Part of a small language model's weights.
Size: width 192, vocabulary 1024, 11.7M parameters.
Architecture: some layers without positions, some layers without attention, shifted keys, gated attention, exclusive self-attention, value embeddings, an embedding shortcut, learned residual scales, skips across layers.
Each number is 500 + 40 x the weight over its row's rms, rounded and kept within 0 to 999. Layers, rows and columns count from 0. Numbers have three digits each. The size before them is the row's rms in percent of the matrix's.

# k: layer 3 attention key, 192x192, rms 0.0919, rows 182-191, columns 0-191
# q: layer 3 attention query, 192x192, rms 0.0934, rows 183-191, columns 0-191
# v: layer 3 attention value, 192x192, rms 0.112, rows 160-186, columns 0-191
# o: layer 3 attention output (transposed), 192x192, rms 0.0905, rows 160-185, columns 0-191
k182 104:477421510511506457438519560549550465447564425527504512503491483500545436545524510499542514546457544533550459511421484422501491498560539529499449523495500469492450481415478509475512512535536539437557451520503482471487539535506521484561518554478470476488476505514371530533465497570485556574452457543487585541538547432528474550556551449424472534480528514540457462536431468506551497484473497493502486491561482519505514560391491476400476519554468519505483508472522539517485512530511498556571474411446518505470469517533450476492574529502482566517503508479518471580468478510546506472
q183 104:542441478431540512496605525487494509522521475524558470562493508586487480480513469475562552433496454448512411457474438459568470489458470525527557483475491502458517507490478523467518462509559548539494522537466542516539478490541435507496488515516480567483490473486484511488473487542537537499422505408452481477571491468495511522467444384531541429517488415515525447490497550461458510399500398432496470463545561484465498556487464497505582501549498533573572586466528493560509494461501527435537543503520440452489534438483478529473513434491527531526505496530519515484532480471464470495
k183 108:507441507506465525477480505420502513434534448442474497465508454496523455513502441495495518483494593513554502483488526475499465506537468431503497482486478448531537431484546525462467492473523542487460520525542561485483468440510505456565559586516458444553562572494475498481460506484543484447401475444484528536546511473521487538517493432505549478434484471525518481428555493473490478434493550447577421512550538538432495641541485502554503575562480516448536494443533527468560509538475556479553539481486458466489476409529488539540434514497517546518478437566544515490486526468546504476
q184 105:547564484567458474467441497438523492532520584466523476447492495490492546529544503486529529500457452529432535493551547492476503558469482539489502563502423526516522499473510443511480451575485506625548536520466491400480450532434534500445496529522514408531485456488502476516481596507508500488595449515463496475499512478508509575441464524517548393488457516523520524480550523520513499474574463545537446417508513474570473505451401500509488529459494516493508505526510487601468521475605495471510498461564504442508489525485422545547466500475550494532482499475514527502503523422505496478
k184 106:488508475501469512507434491462442502563437536518499545514521483488505454487506525532554522472481428477485568468616450470463548499454500538488542516564543474516519523515512464545479487502517500546546499549492483475513520508581497458474488507527521437517451515479616482590489562523507509454565489528556502449503554495439484523492518480505468446521568570461524489506490565510518532394492490477492471558506513459492552472588511463517457471389484491452593531569467520512477508452569429407498489505476472500501555437460525423449458507507548467485533531481573518504495518409476472484
q185 092:520544441479502464475490508483510497503461546519487494439473578532485554582507479449539552516460522448535544554523440537508538559541509486503507453528471438610517549553549473472489451486448454528522559439472568481512437508504438451455530535520471477512507518556465466446468583513480489548455501571470452500481500516508488468480455494522516477463476521478548492485412529451516567495464504438439500481466475443469549503505475422463513559457563532519495459476567524534487518541529443526419469493527502536483519521436427520541547527458565485466546491496474519399512530506488430384
k185 118:508551436494518501513569469495442464529501492430476457458573505507451533518527524442479472496498467478472557497549461573553452475456492446491530510548572458565501578553482493520516542537474476551520500554451473483530506531600475460426486408510485470475543530562515501541437576488508605509504509520440518453445544515468474432475516528497509453566469538471482455507469552505589504502476497527426551524466468422458516503528487503486537475488558546496506514475452478553523529477545457448415472564430502444482538474423501526481519506479501541497462557528462511446590501475495493453
q186 104:484561499471550524518468409488513482493552486504548496481507530500544524534552546555524533442514450584540563475476483572462529496511487483532519516480486466512477503414516498448581520520513456549479509481410564453521474516473489495417484561521522456498530490539539503541544552486485493479553498491605406492519542509465497500489475525538510443551569520550514464474477504506452500535483501419452448460460495491547465491506532463472448543491565539565557519449472516486324409531504469454523472482557482456426507547497532483507511436479515506537533529529499544468501441455553504487
k186 110:524477510464543465506514447422466521556562514479441598513540421504484504522523537494530517479522510565465570442547507518500463544514448455472526475516462515596477520485510516470556523462570455600502544517529559520548506548511487535472492548558475500463549471483537494518508491463521514464476445513529445445515480552470500484468491498458461564515516522466498532464472517510495534474537491491481510473478515448530446470586452480472519401460539481490435531458441475528445445485560522401514529513598466436449534507533536487468522454509524509531580465579516541537477453436485448391
q187 109:459525470437471541554446494430512510531531504540524585480491509471472520471482524555513492493438430468447543485582554538534591522486538418512598416588500536529461545464497435448538429497491522473508485538532487492441439465536461514518509506516505561505492529456475472517432467524472476457499511513502490452478409520477464507484446596511425564481505498496529440455520453517494490580508444496549487504466485522482405522490536512581463553439553489513474505473550466528539512477572502525475571478541496539469502532457538454479443556526539553469451528468511467500554463538515488469
k187 098:429494602469489501561457505539521525495535512444488488498515531574505478503541517513486519455513411439490507474523485549503500476463414490474578387530496510540486499437506485460539462474490486541595420533451531553442530559494447500490504461496521483552420504442464480550446443441508546465487571555479529427565501497465547543512469546482485562517522474472475502524516458511528457481584553482539513507536545494508442556484510565563502531459539466562496476444434483499494516470507496534508569539545479534480509476504494467517543482532490415456407573437538542489543512532488477474
q188 101:454440533525477510498516488502536512479537461539419456461523474469538463518608534467492490489508473490469535481514439507483472533510525509550519489517546538546519478500477521413492469541502546469430552553508613501470490529470548523531492447455481455518534464513507517566575517464440512413535536517514475549487586463514468512466525432445529453489545497499512469470535484476525476548520506539556464451509472532452503506525494456444500458564466471516470525421493488462472464500488573444501482557447454431569485453509464526523450502482434419570588474440502481577538566523565589537
k188 096:487504543492523569554465491518528560489440484538504496445496416485481564478522500543487549539454556521460527571492469512541480546513519510570494505446483519451502483495532407433513444557426527497503511483471442495554524547491498603452439474445524455554535506475557459478511540500497544530499536477562428557489565540509465472547462489488497511392564557513576527614461445534527503593514469477461457409480500511465486496483488470493488468466555446497531487474507446514431511503477473485529464539515529520514489443540492482512525522498488413515535493504500421497467504471604541511
q189 105:502440521460442420502490480547516489443492409506490515550507506493441472526523498477476539573527493487451479536483529482552528481474556473470511407499534480532547450566494398519452510543479511562477442539546571511479450488562476498550521470407463519482520503426535614536552472493445476484427589499547461568505497478536508457532489513531545597486486540556475483500461466566487492506498535460561521505503492461458522488475521493492552537529427524529542538432525508459459503560490490500475517455519530557523445496457538429505445506523456522585494517519502497527527461519481431586
k189 098:466559497550521450522456475535531538493586469591568547467443496500433531479488506476376540559481556497523555554486447535517483491490489532456466440443540474531503519528481457493477480537498548505526457493505432388433486486374524501501497511389479484503480462469557548524539504474426524549450511498502452519545458481514537496550467486489543517462448511477566547574488453498530482441414496474506453506494536491464442479483460471552514470510542553527535461420533495507508555518541567498542476490451491518452501462475476501477503551534526523560465450490541530506554512533469493564
q190 113:520469443496474450406484515454477535506525559496516494503482468542433484550448491491543516520418438526549496516514426471497442526479496511464490481526510487545550556499492580538566554508566531477498437423422499453529536516484484484494464516572483523482499500537481504419440487512413565560544540519508429481500515476506515555504459521523440488471426421538481516499447478512457465433502568534488477564553492548588515530559501523463440484536475550489590473500424501467533525538490485482460507475484542528526484531455487564503546568406576504525502489497414483484564500484504469502
k190 103:420471514454515450501450542435408530484546528534442505463520499428507474534567527512577521509515476518501456493552471477453530511472487519434458492475484486535546459618544549505467524452525466479458455521493516510507464481504503451547483496508491567418506519519471462531532470486437504496509472550507468577441466497546534571436562486541452425531437441509503491515500485579463587535507590455517489498502482534477524569534476517499500473469508552533541443521469542504586463499512537484482518502460521474548467516521504550434462599441505461503497498538398454488579503535476464450
q191 098:543525488513574504514510454417501534539576448442525492533466492447517502535501532514544532517506490479480481498540430501543418492491502475456485573564581535526444504527522516522487467534493487453515539529503433482546469480456442533503514426481518510526451470429605532535557437485428524528613467525479507461508473495425480489603523460576598431478442510486438569512480473462542516470515494555508472500469473530498527469418558456512511543539475504433472470513513490474456536446519530426519494513480409507458530520448478527491497540452505567451495536543474484492502503471473532548
k191 107:526468508508496441449474502423508477514526483494435523514539535516496531554505520518581499428501515527510451531545483507544413506470491523491552523495561604509490417471528551464523476507442476458502471523476493491565507488471520600475514469512542541570422566446524503494507503495534508550483557509510438506551523442484460460515471499507538458462524545435540501482467450528511495499468503495460477527476513531540526450481561532480433476399477492482537546505521457406492621462470494425517505486521497536524482476585567440559534584483485453522525539472464532602499578506445521492
v160 077:493461499524480477524546517567480481530512575448645488438507454540496535510492501485504558477483471602530453506458523428515470506502497541410502551482430517545536531537482549538460503494478510532545510471488467472497496498508543593481453544430495476528460508496440463398518520489475509533538542596482509478491422488484452551510536574487490452496475494489494483524496474509525528474502526528387509579437527444510490545478540530455471474482420538558491549520512466553492482464473503470551501521490544506504540434445506489403578473538564503535489542467513542422510543491484559519
o160 102:478482539486452489541517560569487527565521537503502562499460478562538513467486552506550506484476490478436474466503520484556504623512479402542583481542402502489481558500548554523476482522442525439442520556546511503495513454479531547499572472447560487493484508516515507450464489431501504552492464499572484515511494574526434478491527436557450517483495484520449514538430510466506470550447505512493542423500434525451475473544426511511475555483555467554498554465527463488474498433493479500555438486445458496470615507508456510513534418524450477529543492493503490470409542461508469531
v161 084:533480497509471469508472560511522511417514516466551435504618480473495505533490532503522492498521531460481486518538513516396414556503593446539476505546491497402528500410559469528481432424466587514525452486483505480492502517578495438514450444485499366471517527476482519474443527504544546549534559461508515509487522515528519488480441534436502441449495505512505506506536488526539515534487496478569493501444564516513491500430518435492550598523513465518452527519436528476551456458462501533515510456505527536510479583534557447460463503542541487520519439506493486464456429492461539465
o161 097:475512467463514490459534482476556506433519510449450498429493492494466449465470570480548496477471533496436533564495504483442513498539611494470482463508435491465473557481490394498541514483525526577495478462516484443513470573553475520473534509433413493523492562574528470459458580565557537519465557503453544505483530624497497459498515474495416503557429461527501557524507460458516485469417524521537511570548486493483482463538494501535504526448462461585478479513514560454513497507494573494485447423481461498502514479467526489499440535529532540512551546536542541437512541509569493510
v162 097:515479488584533497470504444443533487475521484518446402543574477499492473504511480469410507568481476426488328518467530475478520482459475441508530517517509520525598535493539479505485530455453482504532588570454509502497557542564440562489486504471508447521533435497504472561565529559487503573474515505441528468480496500385452465532449501574490416519467482501488508563509556498518491527530522521537444530524459486482447496502494452450467561524427520552519498480492457490560469461544525545461474511509562465536439508452524443530523512474510518536531505525516503534539517481491482462
o162 099:521499498545514497477580485500504572461491500502513467551441430460514454508579536412469547496503478582603444482537515467466518514484448482436500457545525487559518520529502448502448494518489520489504514411476466519478540499469589509506484533403456510485526512467423414517535449519542515523519498470480507467534433464542554468512498532461493560468489521479482494498532616420486481495552497476517476500513557535438443447465468471525455486480459506565518462477481447518576585492537507504404447550512546551531522483563473520551458521526444490512475513565551531536509441520515530555
v163 090:489513497463496487546490601481518492523517484493486496508493504534519473496463579453526539581480580497464466466557482510484530526500470475513553518483513420504618517443465493532513553429505486517608507485476453479550514520508545458510492485520495519495457493434463487435406511516433492546509517449575526485448520502471510471510489471517545474496512500478488414451481497480517516406499574556519446454514524506452482492549468479529580458526461491504415525598488523478471493486493495508416498480514532456518463500437450409494594509568463620473534523526494506469475426498447532480
o163 095:523508484513485493586532534453458465436494469502452536537532536488456502472446531546472450568395501558478493554555491511508461468545487540516548546575447487448463491437478459493495547506473401520504572481490436429576514497495512484526503541529498491482545516459532512445448492440487568483497451405516560439485437574526554487461435429518468503528473544484533448512511552465528456442465551516476493551515501551472488545535482529526478519510519462460536551566519530468531404474574499443509474518497539475539525484535527454477534496527556479510506468530568481608534494525538546479
v164 107:522497497498515455455468568541506504475498430504493397558525559487517575536492541506580432521516529523501457550533466519492479547518527434473505510471510523440432477435512489539448480583468507493503466505631488490515513506491467465485501481495501398507548459489490500565552525485500484500524519495499518520493463495498494527464517511567504544464514555509499541475484499456513416546485440588446537494503484503471507496520458504424513546498477497484490463558522584392503513541440496478490448471475571518438507510598499556584402498530410533465458431513502543538513430512535461485
o164 102:483504487486469568449473451472455523526558491459542497495495530473456547587480549463500573498492558552561521496579503536477550515427493441469414495414486487463524513477584477538544505595494482591444473454576479484461507519484511518466551493506490482511466484461583516526536537481403481443515500564506542501512503488512524551494511445573531450485439519476489547509479490496460372499557415550486477550541523517448456552455464547490498462528512501536534525503482538490514443502577473488534508516475433497529475454546472465572477506497457504531433465526487455534515514534575507460
v165 097:532497505512508492464499547489515465505514477558540504478581579490489621495463488467475440501464540485499438525430521472447470517490485502481547492519476529504425520542512500548487479488438458457476518597509565546489499495456459524520564551614489459523519485520557528548487474487503485551607512557483462486518460486433556539514436538555523468520470529565475515494555493514477423561514475546494521459496472568478510465483485519422497619485464500533410498514534591472495493575468497462500483495506550421490414504497510525478490483528399492490513468479488496500484488537597495486
o165 101:469493486492562509433517479473488447503509478459501470524544485550522472462490478510495459539451526546474474437489543497478544428546386534469570418501451518483513488537511439445536497443505464508437558515518511542458512529461492480527506508552505403544560499566452541575511480564533521444534519540483493519547525536432608501576498498586486497440494460523467555498482519474474466500444527508510407499475583511524511497531483500448463508576468501523515496493475544465519484544567463479504519594401504495439475430519464464525481472494455488560544516513459442482542552546567488525
v166 099:517486516519418520570495545475516498541499493474450557515474483471524517430494479488568585491542545486470512457536389482429458521498502457554482517518516479507432488468472475485481464521575587474477453384464532483546451507418572565508536481484494491535523424461496529471484616494525499480461481422588490489453568508603449535447528479430572486471513519517539529403510493501470484451443549539511503539515525468498517488443494549511509491501477506509500496514512540531477530490485501511506462485506460528453501552490551485510541474464477547443469537524472525430469568476417547494
o166 102:496576463477440537516459472476495458490529465549524510484539476493508537438490550567537549478500610521520490470519517515465475421532517500472521490444525510513467468592435525544555481504503546449518466395443541516440532458506490597492481451490473486469475557464466490437502618459471527484476495513509490463493586610530551477502472419505505508566509549551487503483519523513498509523516477454471453517491469469481549540479453492546448468461514513547497478502499492546436496534404489382505578500480499563504502535496567507458507530461458459483495595557474449508498519503521494465
v167 104:502456537479439466540491482532510527466530545459497438515494554474503480563510453447550513526511557456487472498502444513458522495527525415513470500429496542508532491602546403492470457661512524480492483432485411507547497507456536508519527499401526406584519454466480548487508521506513497559470457496527504510509515504459485502450586493427533595504532511528469466458473527526469475493482505514429541484533439517480495527504494518493542506516468470475531498456536506524475493586406499555511516474531476539554492543473509383506504455496473485448497572518515526524495563488434502472
o167 101:506533510474506489501492474514474480473543500490521416470560574491524533506421472526495548409505528506499528479463475377494463485494452469467473509478543467500435456490424554521501522478455472491529534428590491491472436470482548595526495484542485510489453512430521523506502500515473488502467545493483572530502487519483530527432524535552466541546513550518464486492492446550516475488494479492544481542480417598508490581529532512479453528507397521447569425530579540424488561554543509469512455493486561489509529462441509502613498492539467498498588526559501526458480528466512430499
v168 095:521518507514519510513507503522510488511496558537506438582459446436511498534507535584535475443525560456494541520529451497513500465524493485479512487515460504448363472476497512498569433519491522482518433481532502550511455525548542528507435531506506481496541483424434508494504571472518468522490537478454464533456476523546494527507488526532482451436454510481514592468543480468515483455465403511513518535452599594484527448396481519441474590483521462430459505462463486511594492466430489591477448524488537520469465567512462601443492537501519559510527482491510498506493477498517552469
o168 098:542503482440481549426467521521482484513525590518457522490534498418568466455519509470453510461474492541544585536495494506463432524557533464461505504496429481553500543521525480500502533512484499535518517460529503512443509523526452546490503484510521461468463548496533506540505575498419478507580576523498571486485447455508523524542494587508499476549575567453547510526571476423565426540436464458493480563552580503505529481436504512457504536509492481537514491467543441541530432409496432449478453532471465432441456510544500518496472562488555460519517544518534424531468481428517487463
v169 104:473535531523450528520529478443507508421421461514446571496454445512508523502482455577444494537499520474488398441472527531542577475517482499523537562518517513505530497545430533435605507529544499511498548459451464521456510497453520452527457523471491541523528521516423508524453533506498488513438460386484507527527532495536444484473530505448454534484521478560502477566464490493544543466507612401484476507574520508513473503465498586522527434489541464479470447446479445550487533532496555525540499507513489486505492460468534513396545485504463485448491545434508480479531593486506564497
o169 101:468572528438510447577489503471524561456550498497484551461503565487451593507497495491524522453441407523486541495525455513485481510547538429534475587547504487530543508546491498506481514521545510437513497515571462486466456538476518475546479463462515499518514516459463426547508521592526542489428476513498480550502501486519490558453511463507479580503498519535483471473514521486490444463549572500470537519483559505468504527430515486540530533518507477476473558497444526453463550534525626488512455587475531430453496477590528514414458485446478414468496517432449458443486500423451529491
v170 097:498490479419509507483507506549506497488502469532511454541473485565469561485559541560530513401481518565504605534510521516481478516462569537505504471567503512500469497456516518511502493427457523479461489515522670487453483499485437476454512413492513507459517480492550459455519453482479524479570514499481523509457477491483522554421516519498510504455517526540503462493563497447500424599509494560506483487475519448474497486384502487425508495515566535485486540552471541498464496482552502499538542500486512512466499531530444570601439491501550505475514379472450472499464523513590471526
o170 096:480485485505455440448516496586517467438496493566499451521475525480518542520431461485490421535535525509435447500505498544514546490475502538585483488469529526494550477458550502534466499504529437535553495545429505548482518504505511509500417464517488556541489563522556516514488532392511527505569477557545473564498426541491508504538533565429497391546518550484498564477480439534424528487495469576559462429504515441541483484491462542467531458565510489574456496462434479513440529495494543553515479534471469489519474459479476470497449500516571421423512544515543519521439508491550567486
v171 090:469520493382501493513485515536461524496516616529539568496435549472498562533502470466568460533518483607467487504499512484452428558500502447508468465518535451475503476466529541500475450601586480506479454501461485475484501482423542448523500459437445433470474500488554518521513490452497483577553479471535509513487522492575503455506512482515493546497551560543516576507392448500465466500489555513547526495577467578497504523461485528546533445514500476495473480561521504487460519545453478580468468487527491578479518474517460532596494514486494577457510429496471525578529504508540496515
o171 105:488432487460462546526487494488469488542537532493526525530565522489455506552477457597470468437420526515500474434495436500448496538487483477512422465506571492451475499556551527515482479472541427513543485499491475514406481497477545467474467434478504538483516487473602597468499525515439509519546511510534525505538522404492513448466466498489499519536491498468512514466546442498562470486462549518496573497512430502481485464502517516527517501582506452557492486455495516487473551499523508475492514534495491589552509564412527532491545488510560598522480488521407395529518488478538435621
v172 082:429513521540449537540524499525492503437517513517470519468446440537501536534465516420479511498523443484505503554549492461490494523513536519492498503511457519470577494466416554463499496492554551523455510501460474441505493486473594416573431544467469427486463558491466496508525500544500476530457514561523526403464522489494490461483497541527425481510474501541526510524502475456439552471462455434529500527433452527569528469529471560506522487494514531481443519376476374589480502519422503526527490503497520563438532501517518528440518519496549560507424474453469496581510580519514523535
o172 100:424450523520494427591460506502506419500521467485481557540453469492516526552491545517530591491523435439471536540505515477445505528522496470445504556491505547445503487464397560503505442477474492576529463493516554533444491505509519442562510519549478514525552466461493497480520505410528523535498490530493452482535592426553515451406594501473456511468528525539451523536551468486516459534510468506479504447543420514526485418467520534504538501519528455553456523481534513483479535432447573449448459503479514504450602537516518496485489523459523443572498490526525444542492472541534470548
v173 083:523477536507475478520497512513496510475490526461513407498401474483508500497516381609440521477510507527520557506414504485486484478499465473509586518519500499576429489533535476488562465548466487507535503486506430514532436487476494501561490465518527446517493531449418508453531530529526486419520483518473560517475456501494473517502507537491485506500492464479505495629505515507440549477513450473552541469446570501554509558540542423557511552496521473438535434415533518484472476522476493464533423515474484473568519458632540450436442522494550557522515505507534490481438492523550520521
o173 099:471494484545573454460442514496489521494521548488491462503422448500495536564526402548546498504463549464517585493483567490542554467551511490549535492503513481539468473537491419477478488464475532489488434490537496525531529461483424532502554400477552513486528512441510551533479543473508468457462519516462464523501438483510431555480435515492418563550514490495498505542542491596553542510516489434477457499549604510559488470546468492514469506504567408466508499440438481566493494531494484520516396514458529445562481495520554507550481481533535430525544469551504536446543449504557485490
v174 111:500498501502425520553511472451471504497575526509487524513546520536493544448504366501571469426499477569488446538480498442430506506497567464479446514516553487498506478529505486497577449593542461513427519522496503442474443427415497494560518459432472516580510490463422525512487485515537482457511422515541519456523490506610467497460485462458476572522505473563502497509441468502461540526507587530553558479515533544470503500503509534570517452501480492492491477492468502524510533552463496486528507464486476490449529479539564534460452493488524543530503573481491496550547583485393516566
o174 101:555535531527533475562470450521488541508559436492482519549465489627511432491524477508434477513483529525543420538505564454470519446488500515479488493459582561531524439496569516483495524517530472473544426511496487495448584451476424426465521415481447519475470541483497522490501514521476523460477454503496467572504437489503416428509515520503561545553501530512547476428473452531460512559503461571544477497566474469493555511455521461546509495514525502480521501434506583520506451576499473526498445509552470583439583499478515497480489531519518427471516498497494522515508579414476476472
v175 091:473498499491507499490497508532492493527582432495512481453497456493505471515475450407478473543511433443475450495492523475521508477503482578413498476509539534501567515474560538413511522483478473518537491581476547445473485504515486523527575512500458388492526537547502517514517517495540469501545484612451516433501578500506480516545476506520527499519460536558502473502517449463458516452517428470427442557442427532518470503536488494499481496491510527532546473289555551419501480480506476571504492533519559476525493477493547521497425485517555474549507463491502520530564501515522491507
o175 096:525545522444476516467496580534435531486559517514484571428482460533495534470603494512511495511495467533440466399469482496517535515530474468424477542452479469491488472421421495479495487466539537481465531548480521481503481499554439581546484500512435414456535537496452576520520465416510481579515483517536458409466520437510543521527569535463509503513456478463456522520540517496483526476526516535521469542473499624573386555533485467466489476473526457503484515521526441474522565480416493499519443553531547493532491502512527492467490545503505470587527502506535541560484529481488508463
v176 093:500478491515514485481517541586521510557546475508488499441633467552478394412481562498537519548507460471476503425497581485535523542520503468477501473447525526441515513550521507502466487595522473558445532457521428443446569494496602511457488454517539552492516490539620456548467508486467513551500537541501494500503512497506527514474514507521519478556516543454471484587471495461443496539517507470459544493535447434420477505469494547546552511500494499546466416545504477487430478465574508422497504477525469509523462442535496476511530469524494494491527437539483537473512426487477431477
o176 097:527482505530519493460473531494483532491506420470513541511526508501471456578476533485529575489511431501529443515539463521545533470454507535495514501561482563434509459453499443445462512565469577574510519488448454516489459456532528550514468547418562488529460545520491590488597504554505515536512571512529540559503457506520495570456509495422502460556420528521421475527503495545536528517527525509372454491487437459474533496595449510469540565470465516531488475525494470484459574446498467485484507575500406536443554478465477450512526468509462455517527438520470472488508529499476517530
v177 091:551530490529526525458490556463517482548422518554551529434542556569469561461526622543483529448496465494499591495480528488440507484478525474439593494416502529449488494505545474496448484478509463482536515532559456531453546502538538451470577470551561491480519466455477498504505503530505572407530535503472533493440484500516546546501393541560533381469422471450477543508505457531479525467537441497485525514466551523486523491514495500475499502508525469540517475633501557516502471464518508432468510556486510426505459480544492513502445504504464462500493481454545468509507517509558543508
o177 098:529519508535565430447534475509522535445537504466501605476491465496517363554541536505508458554499488472429493539469436549542459510589496432550525470517537427438484471476551519486515503479492456421493402545439480549503499444538536501540538492487599559490539522473507521510529487528499519486520488477478573493528539573444477412454424469483480439475486501533594524544452479536499415448519466478454521540512542525479491492475517510484504476518543510568514540525532516497518524506498450444487531543513535501516442498438459503499507474418500458505460464520561508429485512542494471451
v178 088:455531495529462503549508554514492523552531550431484555476540528514502521490488557502505487448525516516473528462525480512479486459501520502501458486572539474524512492508497533486528459494544472511530416478455506471511446491488639466514462514491493478537488508505501529440576567520555494445411478493530473440504526514534494506439496497463505498514484449465470417488536467431596489434486597532431439501471530509479503436451470557527558426542574479463476516536489431553497511455516525587468505486532411512496525553418503504393563508486543532475495482467467482493553492477377492527
o178 094:422462480477540499628544443492439505504441452504462461417451558486490481512465557505552535498523523525507549511501478502523429477561506549497483566501470500513596585500480498473424478461476475512491553518465514498502557534577554536551574516548511485447478467523590523492503579497529523505510466517501516454544510541579485455470468512443532539442460479540507393559521421508541518456511445503492437523476468527512474432483487507508543471532472531453495537466502566528458494512576420465477409518510507536461548479488510540501492484490567496532483473444520453494543516486517553457
v179 094:532494538539435481515495524407510509519451424514564515505604478499485476519475520475495519567482465430465490509532491528464457461528556504507514523567492521512454499495493537526491466587491462530404494522527496470546494450512498454522574464463463484510472508496528515524396535468413468515505471480551456472497515497466517529472458570501475500472500545541530582547402479568507536524472468516490496477613459484459500469558491482525501479449457511509430451456499460482497516508410534569554460506478617479432473586481527442472484517513471518516533481532505526554583518559472565518
o179 093:399436483460521485434536509488484440498540500516525518427534499464531516510503520447504554512416507460524515544532545489500464506455440510472520509512557541543478574413535543419507476559540488527499495466528561503511504555540473563478517522440482480489569460554487474484472518495500550542489498521535463492520456436481437481452496541576458488523535533462471522470447452432550538498568602561490550526502506480432467507556474559530476483414484509498558433462544494530537499563440561446509532491527444470470506501447540520492455532510512389501467466507527474489543502543478602537
v180 099:519488484499502525476524669487494508555505472460470516474515505608534474556473535539487556457503493521499556463492429507478542493490505458443513485562503499494521499441546557498521515353502479491470521510528514506498467470613477512437518514559505467464515473501520473436435500458476496343458503491506480468518563512432504542454512478502520439491506518531504451520491472530506557483540558472413472522529431527499478507492471507509515394510513508574513450534541537491481474402558493416503528547493544467488485491428478493456506496529530473548548525516494483466500513487488519513
o180 095:543493537492489557514541482462474462515500486431507472412547527526523504598473531573472421478502471493513429481486509496568522512570533511515602495524493504419506401525524531464543484469441480521514473538486501532509491523585491490438514484480487481476494518500508491477536435522500557484532524413543456525549570521461488504497451557451533521463463516518568548563511494472548522388466513558491526542529521522461451541460497522511477470537517564480516496450536483506485521498434477547464499456523476581480459476526445545400556507536499443507430564421446452452515462458515569517
v181 097:497502451496614557488519465515491521555500523425504455481577553569485536545513588495458530494498442527519562502550530512506497435484496494471525528474536470489551520495568531495475471418477517510462598491493492459453468528495483477438542479528474467513520550532506517451526492475481492461532538558483533434499467518442482474469499538490498491527459477452475513584478499528474515485520482455428488476364396467579538495560505456507482548520544489521513554606477508437492486444558478450485571529515480481540516432433513510415501465542569547520489522558478539489480556505545495539
o181 100:539426516521476410509503541553530528542470510539608408474568489531474526574487535521434569528529453545524506488516448512575476493507474430525496547439516536514478536538502523460479502433530466466479464573514511547450453492525519534447524515497438488525526568523423502560434548483472569490495485437460503500468589521533463466522492555420470511463535474539595492477509497541459493518525544499485484450514475487481501517536493487464504480499496525554468485493511467425455488445465422504524493453575532470529491433511446516486558418524539489532503428485563546478416513547519481449
v182 083:529509497486506503466501567516517479498469492500462495421461469467535509407551573463567533508491486552512496534471512499534487440500434432483574446509520528492476516501488511530580451535485537514448483529480548600519492512475445530454508496516492501442524437504522529470526530479520524484658526546486490508511517467527503498544493460551544483448513502425489515564506531519454462579517475510535544545526526447455520437493481426467484421519474454479555485430515527419585493428546496439512537457518519484484507491574574474467432474501557490427557478518487490432436457555520500461
o182 096:526501489464536473518540566506518486472534589530498472448539505563542471501520547476502519484474492484500405502464500474539504530483438494521457373530455458559463513526475488519505452422556494502448532512490506515570531498518484429457550480462529489491501494444564509434475486547517484488475438506494523481521569566460545543597447584490500425550477471465455558589526492476440437547506486448467468633512520481528636530478478527524494465470488424512537510471451504494522501520504555430528518439505522513428520500493471496470549529531511542518503469471499552470523491512449523479
v183 096:548472494501502474458469504441510471434554508544510467525482539410510480521506509512545498456500606463507505529472455536538506483504504525546538480457479495457395484509494494525497493563505485496554482534562483536527562489489468432504538490480515509392506436499513497539545452505520495510555495472579485444499481482486540480493464412591491462498486515492463570522480523517561481496527433524495496527582570499481530579496489461430490529479440560502554569459504632519474519522398521463481449483500566521459469516559501525630439495539467492481480481429536518514530470516500459467
o183 101:464548484515450557469432532496550574431524563548461501457488478392520448423525551509525492458465526502485496520449452479584500493464536465427520480522544473551510500463536491576544490464496475489520490522502459492495545471514446451454524475547554531468533479521556532492558498454457522505572467535533522512544531421531441571560503459527516537472550486491444512451436512452506498461503505586514467503508516456531514460539465468518480472511522589548524513558452583425518473461475504453527475477468506503518500481495458416522532542537425501404466506445500535562562521561502571473
v184 096:527455519443475452510480605496491504476515551537506547499511409422495549492490434515513498522506574426490494529477477529462447512507442398466481499479499539409445482450467495571452519584514487498442404482582471516496437478508541496548475509506536426500513468481551486478472474497613513517477445443598548524489465484549514554471504506491474435498511506507523548501511503512516491533512496563510543537559536591486508489497489530583517568508473493395479482573471552480445547503472474500498468504520537511515511519556511522499475501540406544477493473527489487573512443497469553491
o184 097:478470485484502592464493498519515489519454488512448572470463514476506482468482484504485492507403478446590497493458575512549445531533514555476462474503536508450453498478461434555466485522474454488442539545508425597431546482477464556480538539539535525491511468508430512483541495472507492576491429508443497520509508396505571455515474469499552524517488472511551564550428491519502446562549508613503557607534469503516506546459451489523445471531491528466484478501534472466470474465529498558471527494458546455516468529488486548432563469509502523545535521511434508519533483464546547398
v185 091:520544485532476526487536473489504518530501486511505624417576475534475448463486470504467535498474431467518527403437509496529539481511440580531498486504509426544627529591532497428469532529549504474460505524416505533504476511425537582469484574492518601580500502568502524484514501523517508474502507503500506485503589506514493495506520467509510436560513441508489444441476519518504536543488575474361488519464466463483496470557498483476510463503489494500525535486506489561440528527546490497473530507491438436507498451473469452450532474488511499469425519486505457496491579448516531460
o185 103:562452517473515482517489540552504531523466464561506538482503423520529503472565480467568540503481516416502508471444527557500510442529433538542476448496481452505561519584543496435448461485553419470565537535518470521513481436440488528460436580477476489528472520480523484516545413490495468531475500511511535483496534498569493542456498422454544482433465468573560454524575473468553460495500575505390488478450441389523520499505492504522514496570479535506493547555500517544532528598461500502504509508478479407490500548552474499549460502496485502552486477555485517521466524474467470439
v186 094:494521507445513474504455466537462514509507510499495550525376505440503536562458552557528424466538504518508494535558437508534508528534489416504473501478460578449469482466440486455440547484507510471526465453567466506541473493471505517509424527506524528625510564455452461488523585508520521494371487469511495543486487486509496468458572479503556525456505526552507456440436516500537519471501488411520517526444489524528479545521510564531486426549454552491533486532517565615497543517445486447461514497481477523547494540503486512554511521464396525475495542516493550546538446511488524493